{"n_layer": 9, "vocab_size": 1024, "norm": "layernorm", "qk_norm": false, "bias": "all", "parallel_block": false, "lr_mult_up": 1.31, "lr_head": 0.0059, "steps": 4857}
Each number is 128 + 24 x the weight over its row's rms, rounded and kept within 0 to 255. Layers, rows and columns count from 0. Numbers have three digits each. The size before them is the row's rms in percent of the matrix's.

# down: layer 2 MLP down (transposed), 768x160, rms 0.0707, rows 115-184, columns 80-119
# up: layer 2 MLP up, 768x160, rms 0.1, rows 116-185, columns 80-119
down115 094:158153095129150128125186169121087134120139140137154167116100113127175104131092158079100131152136160094158110120115110099
up116 089:109140089163088100113156102105148117138111132147071166137121158162188130141189119146084098133135140119109134181142079141
down116 087:116123136097129105153168146101121115151101128081137073092148142120146112148084142076155133164139129146146116116160153174
up117 097:128141156133138120096100090098135115121139091142142150161109068144133145105155147116175137160155057113102138159106069123
down117 098:146113146134125166118104152146133136115160127173084132120119109127115075161095141144148159174121147138178106135114121154
up118 076:079113104109097091125153101119138125153145127136145156150116142160116096114130156129107156115155095147126115150144128088
down118 081:108143127087135141131118094166154159120103128110119105102150120111116146111104123154139081099143119101058135141131156073
up119 103:150152157147143107117133127131098120105124137082108160134116125158160103091169163098116101095165127145085170109164095175
down119 096:118082151121122158132141106125141116143146158110144109103106148074144102140124102106118143134102167099152123087144142138
up120 100:139113144168102124148102123124161080076116110141097129143112080151138147100145096102163165162093127113125139151116175122
down120 104:129101097132144132166128114138134121121115121131121151144105147137129134129124114132080171111137080133132173145105162099
up121 105:140134156133126131144140117107113116120132123121121133104120131150106149132155129122151148103147124117128112140107133089
down121 103:108146102116096135103116163158132165138151150108159123083142108121139161129049105110088096152176142143111147129155121089
up122 075:142107108100113099147139115111147104106124133137121097112132141136107160179127109117095150126102085168149138136125150146
down122 084:156110089106135125106145148124144116155127154140127132087129187149067121120124110153099141145145191071101120120119162124
up123 073:098101120114111129155149151147129120155108106125120110101115104133177130158160149109155095134124157187119131144087078087
down123 088:078142096128133146145161139135119152119093144098127134113144186108117121093128113124143082139096115143135127144077099115
up124 093:085158152156142162128121111082145101093098107088116141161127135132150104124140135155117142075086122132132129127173097118
down124 091:145156141131107107157109171117103142129122144167117120110146109097136148182102111096112148139130142113133112144104130158
up125 107:111118119143099130132127116114135105085163120132090174145120093142146126100138167128140117107129146123110123166144113118
down125 110:082194124120110110090124151142144144133166153121117143127157123166102112151119083110111120097108190108148105154135112128
up126 109:135089138174140138121167132119126124165108104121064172146082131138136114137087084154166108110158142134095115132119131140
down126 115:158131110167127108143117111151131141114102147068156137115125105119131114100132122158132126108134104113114135085165116133
up127 078:104111113153121120141168116118146108125143093127145140161105082173162134148124090127118129106143157147142096148083115113
down127 085:095190139099142126134103127168121108127126162090147150098116116124091152123113113146107123156190155085094132117117155129
up128 098:099114120113126157163104137139112099120132118140110134064142158115122147100172179151148123141107151171127140134128079115
down128 084:114159164095112125145151122104144131067070107174105117099220120135141115134124092116139158116172127136106139139131105094
up129 119:131126168109119104125148109126103107080125103111146127166134171139151140160126121146170164074111126112103111164160127109
down129 126:101128147096114128135136121118129146145126136094135111145083163110146167119146127174145139092149156130107127114108137112
up130 101:121127093114111126136144118090096107144127139119128132141113084133140160099090125157148129093153116135131078171117143133
down130 104:137102160096118102117140111134154122094137119122124143120141111077165117146132164142128133120098096111104172147132141173
up131 110:113094155131138106143159085111118120157122104103131122158106147121162131152134163109133126150145113103132121116147111158
down131 111:101134152133134130146142097107132120089115127114152142094144167109115124121141160155140123169077109120115109129115132076
up132 113:113115160194140148132134114129125153115119099136097114139127141149116113148115100120136092152121131127103149170113113145
down132 117:125130108119125144101125115127140100165133101149118129110162151138172164138121115120114131169113057154121108121134121099
up133 087:122120124125133099142092061097134097115123122106142139144109121149134144146164122135121102104110119122124152141113132108
down133 083:170113129101143123129113140146103138096145143158135099151104091134130119144133142098160157142118169142106076157115134093
up134 105:149144121158137158107130134102136113141132076106086118158137143170133136152093176098154136118112094069118169142125122150
down134 108:135125126121141162142129143137115137138126119154120140132116095152162104145122138111149124106123141106111125121114149174
up135 111:095109095112136111127152138131112095130120079090132122154114151138147169098131136109100157143130112150110120159169119134
down135 115:123107081131134178135139139132126158121110140109126129148116099080154165106090127122109164116174120102097108170095157142
up136 096:127098126157123102155091093145088129139146105105158170132118135131149160105090122150152089084158113130125127112095165127
down136 092:139120161153106121157126147169084103107112151123114131182124151107129124114121135097096153112078098115160133115077103124
up137 102:091129108107124162123144127147099178112153114101116165168129131148146118117078133182159115059126114120104166115122140159
down137 100:111163148117116175145111101091107134121153118142118113146089106114157128078144158144149122125110119074140125166105125110
up138 106:115160126170144132120129138175091152112138129069060126148117112126116128104130107191184119119070138129120155148132094139
down138 104:151152148128107138111141128139111149133163094136110068139101079140148108117109161182159136158106102110147110151104122128
up139 107:133076119163128101215136088157138082103107135141091143099113075140137106115103102134128155083134125094167116108173147162
down139 092:063102135147131124142154119126126110120115108113122113118081110111117139131127098157140148095093147157089136098147133137
up140 105:136113147169094136167137114140092139124108120140130130125118106174102155136124168120154150112141133166113162142146124111
down140 114:157100106174105082141093182115129094159103164129114143168138123134114144147084156075125095174106126139106136105149118150
up141 106:129089085123137097146128084108091112093127147134116128138102142161098116104149156158113131140149117137124124161138087167
down141 107:106126120118130134129128107132154135131084118163122132126178122104125109105100105162136161188164136147180151100097099182
up142 095:143145125118126096146112133113104138101123160115132189125135132131117141185166116139162146132138102126106136136115146113
down142 087:140088121101125124134149138111134132107151135177130113097147145138155133120171186128105184146099117090149128109093158147
up143 080:122114136141113123127101100139165116057140125128078104123132102133163151162131142146134156121071134136128143122118117121
down143 090:113105128126124113096124124101101126170079107120110104158123144147108106153090129133151132135193181124111134135148140116
up144 134:116127168126149133189098137143114143061112115134102128096143163092140125170124146137154165124118126139135116109114138132
down144 085:111087131144158133134092120137128118142142135161106129141179141093110127139151158115110128130123103106107166137148121106
up145 099:110123150110122110125132116116092102151149109134103137078116146149133118131121137118115161135140127132137099144125084170
down145 102:145171141105098143118124150156167134117125141113159122100112162135120151159082122115135083111106084133127141155128161115
up146 077:120115141130110152148109100104100136133197115107114107125140068112160139117111173119156149122093093109157133093111148149
down146 084:086162102096162112154109107134133112149102128087142129106109156156138098163161079152124109128133111126116140127156107108
up147 090:088104124139100138142124143108117178125145119093141168158142121116121099115132110127166109134118150111104118100107121147
down147 079:123132095124126148135084133097114131153141120157127109168131102127129097154141123072114114122127165131167119119152164142
up148 107:093125151162104102156139127144123126076128126120133136094129128115167132145162134092112086137149115159120127146119119123
down148 096:128136134134138157126114127129132098138108128114107108132169144137164123171132110108108140078127111146134122106142109137
up149 094:144107163128070146106137128122149102125145117146119159125147105117143150103157106112109117117149109106159154109125115162
down149 096:125143177140101141112149121134138165095106157127166155073150119117114106105146094145111154119129189133162131123138102078
up150 102:106167118132064137153076127118132087132152175151122128123109101177112149120157111120138159139100097132131137133100079108
down150 103:117096110109126206132135137140120144152128111119143106142156092120100123143158133169132114102098126167121129123088118173
up151 096:119121176184123140153068125133122146143144117127128154146131147136168151114098109101110116104102119110126162113155141111
down151 094:141126125136151101146118105140134097116185139164111168154094119138113085105118113133114101160122109110145112099071075101
up152 101:131133112147111103155118122087104140141136121124113133110088142186132134137151195131105120130118082190128149121104138125
down152 088:074150138154098085119150135155168105148125142096152146127134129145131128117156144168094132151136145134131130118109129132
up153 097:125110152122128131121121140100133113132113095132157124129138131132119156155087074085118127137109047104135147148121107117
down153 093:146104128203138116112115091148088133115155126150146131144095156149105144089105094145090110129100116188152130135091114103
up154 116:115093124138103127172138059111118076188133131136129136170117124145174070129162104175115091080105085130105150116153124103
down154 124:113134091118124118129168103131139147132171156137169144146091105092123142162126114117139114111100170113102085118158127176
up155 102:106181171142085099134110127131098131121137118108143120124123106138173070125065109157157133098105124112108127138123133153
down155 109:117152119134145125142093136188085135136141144120148122165052120121159146106103111110147101155155140146128107133163123144
up156 098:121111138149130097133113113125105085127129172101130124159138095127131101127086130119120142091100041127161121142111139144
down156 092:114085112129146144110122114100122173136084097184114126144135114114100101150125146119114121156152118103153151140146120203
up157 111:075142117110124121128139129127127096094156105130107094141068133120159156153099136149158123107119142166112169142163119109
down157 113:116088187129153139142109133138118097134109125112139135112133111091129090119147107122073087124158192201138112114159140105
up158 093:131117119133116116122118132130094111065158140136126144156142128132111146063185154109139109141135106160085185137125070144
down158 089:164134124110144155094099096162113138124158150166138131159066103149132120155095091155130123117107154107131099132138169167
up159 066:078136149132122132117157147137108114106131104135141098128110073155130141193142110103157153124133102146114131149104082088
down159 091:128144084121126129126168145116129120138152134148129127148126144126076075123135127120142055119118176123100137155118114127
up160 106:125153122155093145154141104146123149121175143150137124131107161147147137126105165167130110100157139097108147120149161149
down160 104:155084133152115102154129140169137111108125127128118102150166105098146089089116139116090088179167117107140153097124086130
up161 090:112116171139119158134078162080090148151100141113136125106117135126132201124121147119151128103126154100098109111082121123
down161 084:121110116137161113083160088148130085084065138096147123096145134152156107129123121122145117121146152163134086121148134087
up162 100:081096112162120117140109103135123126080139079091131121172128120097134127173155149104161144145095106137100124099191122159
down162 093:124144134146135102140091160132162119154105108095083135144148126128106151113099090104112101155117151133096114133137164127
up163 093:092080125155121121145133128153135128105155109090130117170102109133143147176080117127183172090129120112121104132113123097
down163 087:118131140125128122132122114099139155097127124156123067145154132147117110158121118149121118149125099133154092115093128127
up164 092:135095128135120136127063127108113165099129100170101166101125131139115124122128108122125150152114110145124170168120143131
down164 097:108133108104153123137151123109182132137160112133106086123122126135086104154124155150136132126117156126118072122127147175
up165 104:149157121187150108138112093110136145103119135101122171121109149138127130115122131147121165129147101156091168104135134115
down165 106:137167143102139094125124101149126155138067149133134153128125157076109119130144198133144148135140170145141186131110091138
up166 111:143152118125099115113093093166095124097137122090144124122094169160137123124123120127131108108101077113161144159150130119
down166 123:137121098140106116095128136170180141104064161101123135141115131158146115128062124116130124088127134099165122148161159160
up167 110:133149124088077112173117134158092102127149129122128119110098143106138107163117094154108175106123078107151129130123143128
down167 108:124110151128081101128120149107065117097164132152152106097110101132127105115155180151141136130085141074117154160082118166
up168 098:088082133122128109125160114134124133137158089133101121109101133142128110171111117150147115130158127086113145148104119129
down168 093:132133161073162113124085122143146159125148123093122139080086169109121136098135137142127134157108114129098172109085131119
up169 109:142122148142145094180130120143102105082100121105107127101129129176119143116134138118105174118126135125128131186141112142
down169 115:080159093153128141155129086132172110104110118134083156150188136117157140127106076155115140134171078111123136146121115142
up170 094:116162131150081154125107123132147142069122102149112160127125087147126130098169137143163153125106128143159143144120110134
down170 096:174086136126122129113104164132071187116131129139134102104133112099104155131095144120124121107104153139129108089137151125
up171 081:119137140150129100138128103093122127148114116106090149160095134105125123150174145140159133169124146178162162125091090093
down171 084:162150097078149117131132179138119141132133094101142128157133100114088118173119131119113159152142170089124106105147129150
up172 106:085134163181102130155159140100107157106147091142128153096104129145150146191120106134116144092139121121096134121082143156
down172 108:093082145098159126150107104109133119139153147097145126113129108141124093117147177116125107121153119138111102146123162200
up173 102:075126103167141145133126076124123112058114093083130134147094144148127130127091161157158127104115138141121097145184164149
down173 105:127140131168115149091116135126058109095116126121131102122135143101158124167137106132114116151077148187139145154126153129
up174 103:126131152172092130143160127112105136136124076107118133161089113155146170127128122107114121088114103104124142110152163124
down174 096:126100175081121117135100114130094136090081091112117087140134124140136073134131134117148131111150176127134109125160114100
up175 072:124137150113128115129114141110125100145152130128124113098103130129133135151088124089124178153136089139131103133132093149
down175 087:139149126115157126141139172141115093162119152129122121134101154119100104130111135121076121138133148123110137167108119096
up176 115:081138109136105161145130102103073196126099135119097146114114123127156181131138145146157143143154130129125137117150124150
down176 087:111133083134113123137114108164128128116128089128108167128123115097133121124143093131114148105076154121115152104130108146
up177 108:106111154165108106158148138130151153097127123092145124164124103109131129155158078143151144112135148102082112093140158121
down177 103:099199112146135153123092139126108088108151116169166139125133157132171133154143128160143103187136139133127137110139075085
up178 108:111121094130081127116126119130138146138115128128124144123101135191172113121138103116114147117132124124150102160173125145
down178 117:119156176051127117121145122156132148176143123104153112107089142125119120124070145170127121103139136150130104126062119102
up179 104:107119123143123124110119120103104123113129152099107130141132112130137151136101139120177164112108106108089129153111112136
down179 112:146116090126162120155120117105159097180121139146111144140085156146159129104142128121153125165126122150137125125149110101
up180 088:101127159143124125134124097107120143177176139116102170159125165118157136097113128123100128123112097099120119123133125114
down180 095:098144130136129115100132111140055168144162163155101130127104096166129155126132130114132154111097142128117142151117110137
up181 085:116098103173112124138143138138096138128092137084137193135113131129114189119143127116147160082114129144108119120098154105
down181 087:113132100055100126122156119090139167134175136146096117109133130138137114122114150105157117128121056144091114130120129154
up182 099:109145083151126170141161106156084101106101152087121151188125129134135146093108101152170159092114111127117127132150133158
down182 098:142147108136115168107136155144130108120144109130121130137122111079151152113101097142146131153087109071107076136144152149
up183 107:101117113116106128127155084126162144130118110091124135155093155159158144176122113163100148114147083137113149104181139124
down183 099:124140146175111108127098152123135104109119155180142091116143165085120133146122151119151127134150139168141162134104125123
up184 095:099114104154118142129053118143080103123162102127114128148137170125130123116131115162133117133115100182107137134160098107
down184 091:148119109190145121114082117109142132148096137123129123122181133099116140104162118147110130147098101100096120078133127078
up185 110:119118107197111118124130129093147136170133110115095138133145154135122191106157137119119127124082129140068137133144115149